Weights of a small transformer language model: 14 layers, 438M tokens.
Each number is 128 + 32 x the weight over its row's rms, rounded and kept within 0 to 255. Layers, rows and columns count from 0. Numbers have three digits each. The size before them is the row's rms in percent of the matrix's.

# layer 11 MLP down (transposed), 832x320, rms 0.0401, rows 599-628, columns 0-159
106:140147076130115090145112128121101082092095142136169119153103151163169116163106125093102109108093137157100171144040163108069070089073117163123108134090077149109164083149090173097022125131098104093179116163108153086131128140106118102145188129113179158107059142146100157060126138165124150113152136203122123106129124126083163128127135105145096123166111063097135135103086058167133098179122091159100043135125165113096183119130118059128095168161154120121101137077103151169090177063121092
097:120073085106120104123157109142101119120128125135096103095134108122071143137126121115162122126110167152140142177129064098121139122124104097182145089116152133152118146103082124165128091148136162144179092141107102255122153136125174204137184158152126138130181112106115146126106188175149121101131127134255121128063182144179113147144126195131113097064136087184080148130098075118103123139146107074108175212133093122125149163135214142183150117144092167072183121143162066162122147159164039
114:096130126145089087174096171144161144122098159169136083109112081169143150143105125132147092068107178108204103171172079139144086106111136105147084205138110120135136136166150133146129144068147119116126068112135107102101048065172137155121154094179084076078138140132170161136091115158089125132128136134096107157127135115112130064148196083104105131162088153135121127149150169143125148116174132139138111148168095108129142078088118146132157080148170164084108148138140095146106143078108248
096:138091172130089103107140204062116176121127141123106153110165129165179110181123116140095191166131129036131195182120090131123157139200138124142076133158114094149186155157117101109131134140129108179111140127132126069120112142141161087101137124157093138154176081075093146128167073132100150145113056163147140129083116101101114103128125099179121107082104089101188123128146100158146061133155133100102113205161124128103148103075130085145116090137162156156130142145161104104126120161061133
099:124114083135126092108138099135161064106164165098124102118124088128114124129148113154141116154135075152117123146129066152151165166116141116137122115111140126129117112092115130155121196164143130169196184119106135156179111132134132074159100138134155133179085168107139099148146182102192118075133142102148060146106103156149136096170125108101149163137162140182108156087158109199105068072059141129129097087082158106053114111129203114086120154102109110072129122114095098134148106125121081
098:072095126139122146127136132120206187141118066160146120088150171129070125112091165133147101118133140128095172118150210114083154105115114111173108123089137175196083098135122142143090126017184164154093076106120078106180069153099171101048090189100102140118134165121073099103118095127157047125140120143166121087085144146088083140112184112140114173157159119156123110062110138148161149168165127180108109122099176105109176178144079132149116176105121151142152072101114115097138118135110117
101:166120152113123145150089135114151124117173164161174116094154136074151099141119141121164154136156129146163114142143107164107128119141117142073147111137110117088160157167182129100123078199100091151178139161136179080107097068097016081124136124153147194110085078081095173110120198144188125124106128095072067174166120125131201154148202110141101133116147138119126157178131160160170108151078161133139155095162096125126094162119150127087140165169083113154133100156159106082114156147131111
101:140147163100129123149165220150135111128141119088148137156156131115094069116150107081140101106207125175169155127143158131105142164112151110100109163068094134110116096150126153111134086175182117125131091154080114145124130142093088154086132098081065137131145120148076189134091108118128096158163112151119076166121121121087142128124239117135134156052138068147163119111201118105122155084170111111099135133110171135169150145154102182076158149091107082121123156095092137106143096166095102
097:145141126206172103123184063068133102109178151148149085091154110123160084098178118163049151145235094109123106135085123116113115075152093116164131121128044071144126146122105190127068133161112139152079123103113095135116097141110175089126163122187112156165113103185179062146162128155101126154128091176137114090162123134155074123112168091180167130113124155127108122153150099074090082103169124148079126103139122169143119140145133172146179165119109133112127120134135157131111206111115183
100:159139062176166119139108079096116100165109107109129144108095117105122126135112197151152152104079122098103122145186069161150131187104180081131127153142129093118147140144150133185092168117131139118134121165128162177152112165113111086095104111117122124108136090125067089137164181192144132113149107149170161128161130104155095117133118055211094063133105185111168142162141140122147131181079120173076148120163120131180112169115160129150149147104114168104100130179141112119097123067121220
097:075142114163131165116145131176138128147139136147151090176155127107120110183168095123086127138100105125114139137055097106135062143077148135141074134128115178139101132116062091111104115072136105175151124115083092041099143139112107111158115152084140093118123091139161103158077123173157150103098139128046063142110100108082114119105121130163139111106085174134108076093140131104059145110116179116149149176130153070117129105163111151116110109090139129117084091139123035089109160083145199
102:081096087163105196138111144120145162171151082143150167083131150133158117124123145082113106173070146174152145146102124159149090063080129142127148109108144157104182131114130125097103178158115112083139142145130104096148110076067058209112112094125172142166117175128089119100110179105068146099167120144147117100101175150123140171062215141207172163178167182089137134160061159125165190141127137138145100148134089098118193115107200169133084134119115142157104112131162118157141093155090148
094:150113112100108128089133137164118083104132112141139170116106148071137109115107157107147069078148127148191185156181140124149096171165128131153125097142111162226158136163151143143102142125115136064153158133130138169202181093081148097134075082097138111067199143113132097118133141163171138093145107135168115077124115149087130134110212119142195128115149117135133082097152093095103154072126151146138072094117143138141144117160078128063145132148113155130142111168112106117067108134055131
094:149100092139118119112138156161126098134092116152076061130208161161111086115185155123132081151161099149089180067069118150152121134152153094167149089148101119104126138060133133113212070126087150062131133171140177096146087128147129118148131085118145165152125132105126106177175103119041096185118168098156155143118152183184134147174113112154134140130143068118108180166115123175130125109086193128081104148129095133142099111083154113112186110123184172128105114111130137126052072130203047
104:182133094148112117133149150180105191168140171145122136169108172107144097128060140129089089124063099100164170108152082151066082121212103150139185066109120045114145118084111144168109131190197075075140159132081151125159130116125097101106107119157143155088185153093107129168160142084136144134110145145106138090102084105102184148136148101123186136140135065187105141134091172177151184136123136147139090091164160153096145111123130165124123133119071158127122099104184148110095138145100025
096:110118106159126144104115162061080135142134100142161150097109118150182145104125101134148149106021111114144142087187133184094177156133131087202068110124093147072142129189177089153084134174132195139141191121165159172142089111122157147080130170128113184090068102137133134090162149149152138114164083111204114157063086120133093070170132160141193186112134062133109110149176091231112119118100083111119129120148137151117137144138118124148073135095136199105140136155108120076125190113132151
110:163168125136103100087162091093104092079177137140169164151142155147156200134120139093098148094123131092110127095145175164122176182114113143128124108120166141098187164201096128167067092153111131138129163128152107221114168091120089177125140095120091113116186085151111127143105120099120128139187157206169124162069118126132106099121184156162131173115125119147147166120225107142070114146143192162200127145080142156093094126089083110116139096107062139126169196169096098113134103165187067
097:106126106129100150144148112128161152116159137103155162098148076143157161118146150187120090176182152117094092139087138193160111111108113173093120111182153129135148119123156159142093075133107133132131162114153112122135172123132200050135161200150148079101101128140125135037117117152116129104179106137075152105190130143120148140140106073166145110173133154126142124176083135106190165186060167171116163100184102122132092164122120103124098109096075144092181160147145143162111144118133157
111:090121177141140125120166176100103157157137101107097175153101110116115173173081172116111219102100141171144057137065131091132142151104108120183170087176124109148171126142130151135055115124174169157131061164150139061131118138159103154131164096126109172143181202152132186167096109170186128196169089148063104178189129082070094093122126104133141118141041082163169116129129180101181134181113125101123134096113125159110156092107070090121125121204084137143148185121109140096206135080145098
106:128110078028157097122127133110125134120121137101186108112097097155102138112125142147110148134149124149125015098195122126134123179167113113147088115140103131134121151191176104141108129147105133132143111140128116146093197150059132133155145122186125120085124119109161179154099157107062168110144217126124087095119155143102149144112114118135099104146161132119177076145074127115089074123080031145128078131144110135106140142078169174113113137131140100108130063171078170115124136160174161
099:159098090132138133148153167084147124100129089133138136099160099135123087094124137101055126110112072133113120094084088141121163078127127137120157105114140143148147129145154127119056103135120079151080107120138128004101053159098116088087086157083136155171139106127133136093200103087100129127128115134072134137159126136135105134085159086125172184149181121099117123123119126093195099179185166093129154119125148102138099164143153058099108193122143142163114145192130119127112135149139070
104:144166129109086077174144111178157155154107120103109089164133153138073151174097110135136168141101139099122085140150137055111111083205130070098116084165115122101020166144156081135116132135146144093122123087114121181082127110173078109129171117138144080177140083148118084117135154178179165160090072166156111132127120204111101079131150100136150168153107132192118134112057119138126078162184165114188125126115075157094179128111087100092150137096141138210162134153100186146092104144158189
104:089052144170062142101138154153075131128108161140125174143107094130116132110130106155171116157141147106123145198097148092160125125084070168143172109142145150181100131136163138099086096110106165138117124122120096168129136131157154096152147090042186164145132143150104120139108115096124074131142168086209103102110105097086120101116139163108122112138162084137065166081109025167104148182048155121119144150143170118121097070127140169126134125163102141126127205157109130152113203136123097
104:095138124094116138173130091196189124126119103092130130160175135150125130166138103120168189198147113108105143179082160114065102098139157110169153112163121081170134110078092166139145180164133127124121157112137148187081117094165163158114119126136163113166112085167125121112114116157113130137117098114108055041100144103105123085123149123104112092141121138180047148118156122168161154104189163132128056160088127188122088108141124060120104110093168159087116090150111147125145125108141000
110:135146080114074116141142163098122135125120166142165140148067086118066174090128083109114206144139113146155053118126139130121165163095067135138161087110131170101140127132143130138114136107111090123064119169130114092081125154089167107095095127127097153107130162141149125169103128100164123126097153099080110155104140099122039092074167068162125103084132162099142092106185098184100129148140153116173149081166134110113180108126131148108153139148166147131123106118118126128074130108121139
095:087135158130138107134125192173115097159135121098167104093085070103125112154093107151103126186129100141163118121128159079118178140127096157175129126145120087094098151140177148127111102105118137127108133114123110050116126108077121145128107134134110140100131197137119111145164130110144153135161155149025109155123098116152144126084074108162106169151173117116156112143184177179206141198185088139065121152125091133131141163149185161100069088134132090086146124101066113133075151209097152
100:102133073158178130139117066117071167152091160103119105111111098110107111118064090129165158114066097113131230094179070112127146162200085110091192089134181141133146121132119113120117105091145108141147088088084162204115198153147087167122133075170117142061116091156106128146170096108126106130144113095236092072139100163146095114075122088124115181132135161110128069097081136125094095140145091078097128107166088114137131108118146156173114094123109107172090154091130118087156094137148010
103:107046178087068189146114089109132171134180089166115190134192128130147110112121133115130115119097142091119115140195149157092153135148181166135102133084025138150169083137044079094158146098123152049107171129138144148092138150094117198118101108154104148172117136163144184099113119143083113172157155165078104157119137165168107067113116111073101070080142165178153099114143139137119192128163083141077088082121135093175159112139125103107108089068118143093177148082098114105147186123124175
096:146139130090121052151157169099126132081109129112162104091181112184114116140120156166192158123052103147144136107192161100148114144145053082120086143161125160119170157129102140166140099148123130158088189144119123109105081080168195118139109126135151138076166120089192148173117109126107150108053175157095065164183096125155156131110117115170126103119171127141131170104150150160147107098105131131126114107105139154112077088127118139152112098109114097083128112122141083138120089145079217
092:102100148129105139129137084099130182109096168112137097051116112144159159130115133140156108145103125180146104143171139200094121124158139142155143078072144139146102105157072136113137070127108049107135192094152134239150140119184153098092146138091099059081103152094127136174066126139129147172148162089102125131081114196173074102148115134143051099152114092121081079166113156092101119135129075121151162127106120114100132090121110160101149161140142142084135131070131126126122137051088101
# layer 11 MLP gate, 832x320, rms 0.0468, rows 600-628, columns 0-159
101:137123144143113073143108114128158068173142177124141098133118084124111156127076137065098118165084152123150122101121074106147134153110143169143097164130097141166153103122084127135072156139143144133093123112158124129153154127137060115184102065115177083046186111140133144123131112175084152051118174174135115129098122101166148183100146128107148121168076126165090169092097119178101142180106158046135136126155124096175139101145129152157126125095141157190169081117100138135122174147138175
103:156144079142134113125135127132153180069163170114133117078176158125083148169099121163159123084080128071153125159108093119155157117162120129104122171100118187124152107128061156098133158133119160159138118143121129134136115132135126141094130119160093119072044185139112108105180109077152138173168194133135185114110154075122136135121131158118123114124090106161127145146133136125069164190162098126177127148085116146189134129150123118148083159097123117190172123073141159196095117156114128
095:098143141129089139111142153077070137094152128120104104088131130093097145121162085068177142174139111177133098142140121132148106132053111124064142138073075202112086066161080167093090150128137165087098133130129095104151199095100108179089133118121123149162142160171135167108205099156106147177177162072122134114167112129142106199116109135144115138148118163109197113150149100111103129154140141116122081105150152160141150176158119150202153162184085131126124141156180143095089086166222113
102:098126138145158167138097093158166073129168155106112146121146135104160169173177159095077121131103111146146180146200167119195108100145175075162075110142141157102095167097175137168020102132061066098093158086124103132131131085195165143130076124131111068126122123070132180101146104128158105101114149146148182171125134164135145113117113157128153103123111121081033120147156139142107117120127137129140060137165169125115102121144125116117134183103174161114144106178114109141118162161105124
102:081108138188160142133119117154121181116105093107158157127157143155120179134129157133128124122120133125136115090132142139115090173110116138155071070101111168169166090168115167103105129149140129141170171110157104134170079156145091138105132143132081138091135170127097125103144075147161183093156092130121110116103093072110146089111181128103184101164111104184131123164169119088125113174125134131094147106164170126147177105070155125105183165190071152098063087156097128207133103074145083
102:130123134102028126093153120125095100163146130125122125140113163129168116222124123043092159124107179114141149105177116069158128084106117186137098110145157170104056103157155122143109160136131075088149105064119135133133136157165186148104105191174125089105124132124130065169108082136080115097120092095141125143149133148073186140132078119110118103084107101132120122150117105127208121117160085096141122204153126127171087159094147143123099183188127104150161139196150096134068167135110176
100:141126084113104128120157113159119135138138110116127177113143139154091085134174162124167137111157159080111124154112126142111168143111220173143090107201130102129106128147155140063096074148099139134165179130076126163146158076146091096183115102167090104067128088087227129135156165137121179118137094142164124179137138096122124139103095137110125136222093149140098104135142113110075137121143176126116111110064130145143118085131160097096120166051096182139166167132093140105187115179079086
100:128124156192179114126129122101159174098102141084166147128176144158154160107152115083121186062163125107149194087123167172094105129149161070128111040131085208085146120140140193122162152143104137096133111131130107140128128066169094130102091110161102123099086135082111160128131142140156170108111098165152103093121133160134142167080175142124134085152120176163149143105112141160140141213127137143127131120171105136152147076146149132110103060106095097186134090129144129097128125168093122
096:119192169117126072177191049095159162155149142108130114095128080113107146113117066098178137081097138192061136082139091104148104120071062149117121129064205123103128076178081134127135142134111132099138163142172124167095098133087126109119172152124112117084176081100076152127152102127106120178133168118122116126146092117082137126104121161112149159110123150166201103117110074147152141130130175119137091127090148128152137131090173140097140189149080121095141183067117119119171167137130140
098:160129099161124088097112123076125083068126144097110104151101109182135136123092126121141145137172149160145133109126079086145111111111139186129146166124088161225111162116166146123152162097062093111162130044125140135121111127135111146106201122106112156171157194145086219105223093165113139121163131104088123052106178096139109159095133133100137112119150120118086097152207108112100117113156137138152059072130105149127158121122113151122114100111140124148117161114106148163141085105159144
095:122170139126135134123159134096099183096138036138179175116142102072129130125146165071164174167133172150130157116139103158122142107141107137129112129141101152107154077167169139147115182168172107067108133138094115094191146081082091189137067138117158120166112156140113076082107148135112060120117116169177090102090141178143180120083112094145148168104171176134124118146132102103170154114133151073152136124138106074096206136138162162134100171170148130154117106156133093141121158143141093
096:131126132163133111153142174122098154109116133140136138084125106167139145106110107133148093115161140135108125119109123089202071135080080135114138138136134158125114109136111118186124144132173152052125117093225103110146152141083121107171123144134113112067082128136160087128153160149141109061131170123108097131162179125109083071088215112082122093111114080100142076122153072244171066075153099113146149156105078142126155143137106134156132134136097134115140188191094105140072116154116105
101:126070183143094104188162127099156135077139079052199134117120121084163239161139176154134142128116120138132121131107139083096124083143107098147130126115142099143075136160083122100090132107092099085153182199112142083162209072117105172180156130139094115182122137158123155149095106143179132102128109115119082192132096124116105175137184174094120078125091124151134146131080133094160122144135064131130138106119107105066097140067158169104165177156149145138125143139109154164085151079093104
101:137126134173133140085103121093149128137137188074120100113106132104101123134070088099082137109088148112125132072177109149159117175102152120134112134159150128173126112152145116084113137094105122136134136099130103173120143141125095151123118132125155105136105112162100136155170067199125141146126111137091116204153136079126141168107176147078146112123101136142117106098188132147088092218139121134126109095158160149127102148112161164116173150075100110111112163136148080107136138152121165
098:134098152085104135140103107160133128151096123105148225115139111080141108096038101147112112161138146126140121099096163122245111121156191125214111130169086200092136143120166124118103172155128142155106161071093210133124120145169125101132073089079075085164141127089079119140150125153201188148157089124136099113117145101176157097080141113138155087094115118138095080187165157164082149154139172076133086144108131124169182103167135115128114157080189127119108125143106136165170147140090106
108:201091109140137156180165123140118117110143104177090066145151141112183092154051117139144091173151136077184192180185097101104139105175099058127119107145143170153138111106132090142137172107132169121085164152104121171134150130116168129149146128195099079130135151117089140101093079148159149133145137119136150144117152122110186174047106186131118098138145128143095145121153134094150070194116140113103081138155122106071142124126121139151046100172165138150117173099118144087116171175085129
104:135109161153109113115126124111153111113124118165148131169142090100125125102197115122173140146114085164121115139112128104167180147115163164103151133056165107148179147126196112112179085221121147110090168111134085119157122165079117073192141167129141137124088197117146114157099109172061102155167126077128115124139108095125119139161136106166166145141105042110149198148116143190112167144074133053131095121140154127129186099133144086180139121107137155135195130125094104093083096195069169
113:111135104116102114155126039103142151133244069112136108154134139143134088142093105161158147155050111095084175127132141126123119136054150043122141107107086155149172115127122138082056106202099152157115113128128064181179089155157165126186083130126122123106127147161153163159117159129113064115169106106171077097146156143116165109104119137095130137173140147127131106122100157142126130140156095165115139115161155089099162149100057147126132196114161178153134105082166124118145200159133098
108:153134120176074092064143112131138093141222176120098101181154131139120131140117124141151078066155123166150162120148093134115131180143119164154183100118099130166164096122109154098141164149125131065111110100146094117100161151117132121152132181147122113135127124139082098124106090104123195110109178135124122125143143115109115066088091147124111148176127109132156131136150096140104106138129137123040076089136131131108173181126049064162135155129197165186136106118191126093044131126134109
099:170117120146159121140097127162082106080165151128090109104136125063214201147080153145140176151114066159144164200124124175134151137078132126168100084100097130139145167088148122108156085163125126089123071117124157153051116160073109172131063116106213106152158104091135087105141116107131147155144140094161182142149153131144154115087190148180090105171120133095062094172100130150130145146140181133131108097130129136098132038162202115085074177127162156111124195158124170048137129108117072
108:145116169075111140015178129089137094118157092056125144113119084163093165182148127103154142139117161105136122136182138114156098126127120198120087093150123142134104179130130128113127181107115154136110138085194154161141078135131111067123105100113124105116118126138100125094077066124114154100052136129156130090171156118138150098109090146124135131132123080152164143142117081130099162204210136144156166089189124146131113110143139070178167119141111142171139165089163155123106109101090110
103:115125108195123077113114120092120144109070135160100105149150125080144118145111098151172097142117086154179142168131147140209073178162129055091166133157187096165098119077117186089077146132184105142150107119203095151147105130106158113153148110112132105112087102121122159108155105073171114170142113110114169122120177128120140115148142138138159098118129090139147175111174127092148145092140084092148167088132128140142134099082124087114089224129131171130132115170075136165099119112116140
113:188208109101139166089114128044078067122167137136104078175119093148124132095106111089086181166063125176216094145181144108104101115114100156174126135151098114149081170145089138116154129090092094154136055100133086143145143184148162119173124126171193126066132138141135133113140130133143114115141166073134113141092127092124140127083068119160093150153159060113142139141080068160093158146143141148140141095162157132150140160113085132152074160151109146153164092165175168131123132154133163
110:149129111122121110121161073153105069075109211143169109099074216126084109102152111134076172160044129168124174134175125134151161165146184102147087158120096103163188131075080143089110106166125148164094101082136134170149138122161139072119165147166155125102106141157133153153118106091106154088113092072117092149128114147142157170045109111077122109131178171149115158152124078111132150097101147070125109147156135140147130105131137121185150105132182185103090173155109093172149140144144099
088:101160112088086103121153156140150064150153152111170129104089147089107075163126092119089135131061098111150163104142095101162149103103156127128174190181141134096080083194147158164056145045097114124124109064101095139146114114081145127182154133148109114101107076132068109155146168129156121123148107102121080155109149124151172090181102168189175109125155146138129105093121165109122157124083140085031091122157094117142201172095217129099126131167094115119137146165098130133128107131076153
102:145107169167201088096129135081055083163108177093121133140141118181151144169095149128157138121144093109139118129169085110149135086105083144170087142128104103135133167109163156123123088189087091102074144105176162116138130166127073104126150125071113088181152079119105070128179104110107075145177139079116101129039137094165177120064139124126105105129121087138116075137138115090090126156092124098142112111133151224069132161122139069140147120093117107124144141094158117136136121141116106
104:176157163163139103158117133126095077088183133142182109144171136131198137075187127208127167130108152138115144113127096155132093112133136115118193136157073129137072117094113140101088099110114091175086163074144060167129111150119088127094137108080133060162099111104084035158145072111109115171160106093106126099107106134138111177127129123135097161097126096088087120092075121183146142095157128117124105129213089194161098084116185111146079176108084101109146104163147179123127058111158109
095:092188103132059107184183114145165154104142143133154122119137070082127089153085121109137160130150115140149150103127185101163125084116188143139099088100114118134147122107122144114152180102130117152103181148140107164085140126190200181169134128160074137159091122135142159192139076152129121154160108112164076146132081077142157106135079114094129104091100132147153166117178157171163134157159170089106094125154098157114158095078138106114142164098176086148098136129147118082176172120097104
089:116079052096107155098077098112118109115164140137116129160134130144156142120094055133148120084138177128174168154152095213151099089097216139184169110168099109097152186120096070199114122132158122076152179109105154173157146103139132095167140205127138141107174115099169171139179114133146099095142175106112185179124078139138126119113122091161138114171151091113115176129149088121167119141151096094143097133069159060164095120155109149094116153123097078147066068117113122153080181110119138
# layer 11 MLP up, 832x320, rms 0.048, rows 600-628, columns 0-159
101:086127157113114140097145181130155089094113146181091114209097126118131104116112076176124106163153116123153110165098105081122121119118082134109128153163150148163127157101166141141072078167132086111102154140116088091154080164125175131070172142153104161138153173144164158185109143126121132148163120114138132165165133169068128166144109144150105136162180106144122088093166185132106170188131143133141138149121158139143104114145169107134110142143127092078125141156168153191100121157105152
113:140106117105115165117120053129197119120160109106135146118099074191132110024136084143178070115142094132162123174126133144131145152153168168206119126143152139125057146126145207137174132180161102158082090116119106147123128084151098131129103123129074064197115134142131164160107062102102182126131155087136098121130102187188158084088103094152188132180068117075107130162160117151094138109138118177126125097126137139111095112097119150132197164070112113172130078107126124166164089089115176
095:103100069110184139178086163191149130090131121130188170098128144147081106137133110129106055167117137126119090093135135080180157100127116158123172132081140130118124102131166064111144147144131140193081107140134094119142126147052082135143180167134120122100131140116130130122094094099119069163095109147106093083170148135113164136147153124162173171149091151169165128112144090089156196071097089056166125184156139174147136170109161175200038146190104120144159134087121124110162088088091154
099:132156146150152136159119142097139127140092069162114104211106092169126045132169095115175077154128149140149121160133100125128128118117118075121168160179102114096076105155202165126152085081129111090113159117146101086153135140128132096158172113158131142096148113192120049140116123080190104088126168135079116161110115139126172117188105127149153087121090112154133103083104173158103160091190146125112097126165174117165186087131141113117147117074112154121176136133139168148177091139128116
095:192127111107095143156127102149101113157122121116118135132165086146139156187111118173130127105121128100188135130179158163127131156202137114115050029174123143088107175143128081087135147181153090113117135179154220116110097099164148089127093092172143151104151151112151105224176101180142147073127101146134116142122110074098136159182103124151111080190129175136144116136111148082083129150162188154132124127178158090123140161137096105109172183110125090132082138170153118179138159096037123
101:175120155085135100118087127152166127158125107071108123152115105130168108055119080073116119101129173130143115101124154156124126112210138131119107105079158136132080127100134164127151120094173160139155135180141098143155139114178146130126038113162105108117129104149136148122186095168101093114164146160100143112137142144126097138139131091118094146116118076047088104140168131127170118110179095114053122185132114059087098125192112113140131113178162161149116106170133169153134147122152132
098:123147128144140136140131183123119089106090138074085138145116125157089126109154096102124088106173082080143187155128154134090113176083166133137172230097093043154062091151186088122169175174127089119132142112189157096111122135097084132127136135165160107172152193127108102116114133133086078092125137091110097111122131117094120075133172105158103133129137160043192155144133157135135124160152146132049139141103140175084106134136101104106141147142047163151195128069071086172075174113185137
098:141181101110112158086108124140158158105139053114151155106182128096205112126092089122165129100118185127116203129114157100108191079153168149154139050139192155164155157192096139139102107114129112126211108068163079159130120104136117178174170150130186097128111127146144102205128177063140102162167113087125136143154123088144140134151139183147166083123094106108067171094107142156085124078106180180124133113180119157167108110153112091127152155042214159131119174154125135140104089112070134
101:171106114169143124129117072128134100184117133116086075133160104155153087116175127215130045185137147128135186159168108176140099063157126180160162090075139109157135124124145135126161125146157165128102162196134121106172100115126127118170082136149224164147143133157212109108156108149144121123121134141129125089140174109155126151130107122156114102197137121124110155154156117106096131136111077117158098154163136164147095110214120144127086125162180141168116141187140184182122168108118144
096:120115186151049138199170167110156143070145123116196125134119128176105107082160112151143080100142074109118163151144185173191139129137095149064129161108138067161159181144156119092103147135165141116091108146104139092099132149127141180121155145143107110069133174169179118031167134131131134145118137078100100185080149132110088116101114110117127157119124174093121194159160213119119081098155095135201137150117127156161133099188128060072148174145142155121145142152122128124109123141114184
103:156114110083080104120159105071149166146145139164169182168128122107105098157093152084133140193082109051118112084118107145089106108158143131129100109125078125166129110196168153093147115149135094121122120126145162143111096133165153137078090123151091138077058149172151109094169120191124105151115098128160067118158113134106140139155149134095169114112115069145111186143073106118094143120102098079157141146157102179146157097158138158067123118150087060135099133144116084182124131163105107
092:165102136077150115096131083162088138188103144129067150114097124130092120188100117133144111165085119123132151094107168178171175118134176118146111136149123072095078127089194161148141127083150159170105119053127122130122068131138153137126136112165126143134166123144134140074087171187137151155101150095141153124142165137116092098103134098127147174139154104124112108143123155160198145204136142082095153100176147141186149104126208137155125157151155086111230154067134142146120126094187112
093:146155209124093128153148116128110188112158132083160165080126124142084164097144168091057125094204140155137091153111182102115197111105169124080171150090093106112105126156115153113136189135135155130071160196062115122172175133105135213134107112155114092132150115147138096064141086164118145130138085157111092187146101074108131163130193160195109171145116100128146042130146155060175148151121118122184176174092153160142117140094094177118146148152067175114141129189111161153106120112149131
108:096116144134107127136060144080142102144090226109046112110124150155173059117094106164152075109104135167089098139096171146143098092136109146139155084144137107159160093047106106136165124076125142123148093149136033126078084161112128121155100171088121134116034099156196114151151154086175075186133131209121131122190125157139109161150108091131150147114171155086108152119158080094142088124155115114128051138099181102154118150091148102190115116118082155174135105132105121098103074167142125
096:128131114101119115134118115103087167111119151150164122155066078134147078136133121163167134149108130134100149175108125086142144191094148163120152115137129171090089093153133098114109136148143099160139082123121154089114089082122144167087176089115060146131151148168115142117129159110050074155117142104144137122085071138120143071124106098122125090122158142131148105143128097103069124173129171099128129145129101177155109152136101158188127202062092165130084146118134103103096093147143051
109:081127111163099130123121161063144092107137127148129135096145071133149083153120054187142089091132203179088109121153126096133137157097169145126160088202138171149145121120127091242089155127185141073088185183107188176088068151128132142152111115157149176080169105136119132149163115083093118177138095198139142127130187114128140100102098109129138093133124150115111100090119118098065181180120123126095073124044110164113178147147177110146123166075142126090143106155135115135149088106124107
099:064125138150117086157131125162138197110126078162097145101174125175046119133136136157158134112102121138131096147137113100113141153111101134063152122109178125141126098101089132130129102072161110076110053100168126153158150127135065173116148078161104067119089161112127156099163170052123116116151184149121168136135140180118112090102105125111168085112132160143126075124106115142083168110136165146150224138107181176225135086134121088140111124138091092095136125105072123086086140150102109
112:156099168121140139168146124106082136146165110044113133080121130118122133106136138139112107159109113154055178141101153121152105158145132064108136143121102131164121109114127118104075101179099131161138162103104190138156123134121188181133096168110097190075101126127188092159126178108120083181100144147214134121179084099138089123093091111146129104168147160229111176141090110100075064185128143108091136083125122132098218149116147135094173155099155158151105154121091100152129144107127154
106:095177169152113081160183121103124116176167086130143145103153099129086155090076118095174177157119103130096103033096121111063134089116145154187134131127139163107159110139117145141125122169114140152129128104106117112122167105089073123114131107101106196159116200100142156150113144117097077115128062076102107119116124141153067067095139218074145150124080128161163115138116174130142113091133084165128133108082102115126100125124158118101102128127154122171158111150147114168151115109089064
097:183139081138126111132163118129130111140162156176138122077138110104192129162169142173171093130120070173152096224143136155117181099116160134152117147113181081115123153163128167041109032129091079125124082127137114125063161156121103174172142151090152120110085113147105077173130135106052148197098163136125137072124146157147142160106157138063148156146135170153115168119112161193147096139159106106136218067101084148117091074087168125112097146104190147159092165114123104064101089137158121
099:075154072090119121113106145197172135088149123106136098110137085105154192114119160120173129145094082133100075093127108068196063137193152118121172136120082149152086108152061054130149157069123165136059077141152140130158084132157084172082143093134114128084112129100088082161083135108171130137096097131149164121186075124150168170110116150166152085122109065166148133132091110106114136110105148085153111152123140161069186165114136080113168088073168150136105105060153190195096111127126102
103:193127121141107141123130086109160151146170131059155165167190122151160185143087120123073108114123027125136178144129123146154100117134118087162105074112107095199141150124140088119087132167097198110172137049081087128115149126146090115149133163167154113210118158111106212090105089189123144144159072166117112121156055122169115094108114107172104128110141160120120129158069163105161100097163106179081127140154087120121076147161165128103109135154042117116170143118113120105140196090133129
101:189113186125083134144132172139157098117128148147156104154115133149107125156127145121106110126121148123111131157149144124104126091138164104090086146136135160124156111139074073142213062201130124141145102128147143130143105153156124071099097090111121162147073165215139152128118133146157122146149158129090111093099222175104093129055158122166136148201126164173121146137152131176190113142107138157197181196107121131088138108111095134107093085096159077112108103154117090169111062168158097
109:140094116114120127158133094131080127152125084091150096097101163101172129106141150083093087108092110134147163097121113125169159106160205143126141089145095149089200121141146157156118191142101124192111131157129118141132060111173156114107052160149030111123144145177124119081135099098074135155082091163184117077132068128146145091102157149110091086150118159145103175119141192103120093106065158096139131154115044152096167174159139118150060128120109085177121123130153136099144156084131151
091:144134128096104144143155106165177150148075113193184094156092152103137082166093146049111159121093132127130162128122133096147104147108115153140129089180165157122176109073151135157101116123134118126083123146053114115140144136122133118165104090176115136152136132123102167127200192111100152057091102138161117111130074107097176125159120108117084120138075084167137130104165115141108134136116165137100117143140170112107129127152195090132179163137144181119048089138124145142164140172127142
099:101141140115148173158119145145065143144147170097162128110165155117163179108194060147125147185129115107114134199143112055119091158100094122101106133140150102098144137081188121143176101104116205146037132115082133109115148149127157097118158104153106123147177135104071097118115134073145099119109149153124137116129133114119124184101098100067084135144098102147167120164135094084121131206184136124143227139174118165123150121152132137183159132129101111159111158150147072132159128112133138
104:170121104185210181177080149109134141178151103116162158107146160125091115149073199099098134104110152123147127122132171078107100151105163137109108214151141111142154080110107034100189123076083097147171154108150152134122109143075115101158108128125160134168097121152088121121127103126139102116100182124130099130096127085102139050145113108174110153156109146083081169135150169127135101126126116159097136121145132121103171187101134111099136095113064126109135128157113119091103157111103112
095:047126090125181160193165201105101132132179078182109131114133103031174088161178119102133128115124089063147120207124135087075162072107152129190155113172120093125157213113107105128142140155146093068115149140095089096153142168176187161131122133179106113175132128112143135143076080077091099130093137118160137090141134192100157120116121082128180120190140138132117153147092169116127118157112161107131115119092083152094126117146158113157145167133104168106102135161132138148132118183116145
094:128132142137132130151142139098096161112156101097192126119101175142123168128115111130130169133126080098129100135141158106147129166096190088117119142082141073140132166135082113145172160127113114135083122128156061136121186137108089130140128182142061087160110196139198143133168203135134054151109115122095134112207096139119152102112130156084119150092132137172131055103109153158091085144069131184221128132138154088088145139143159107161117148098138064149058111142071112169175129131165067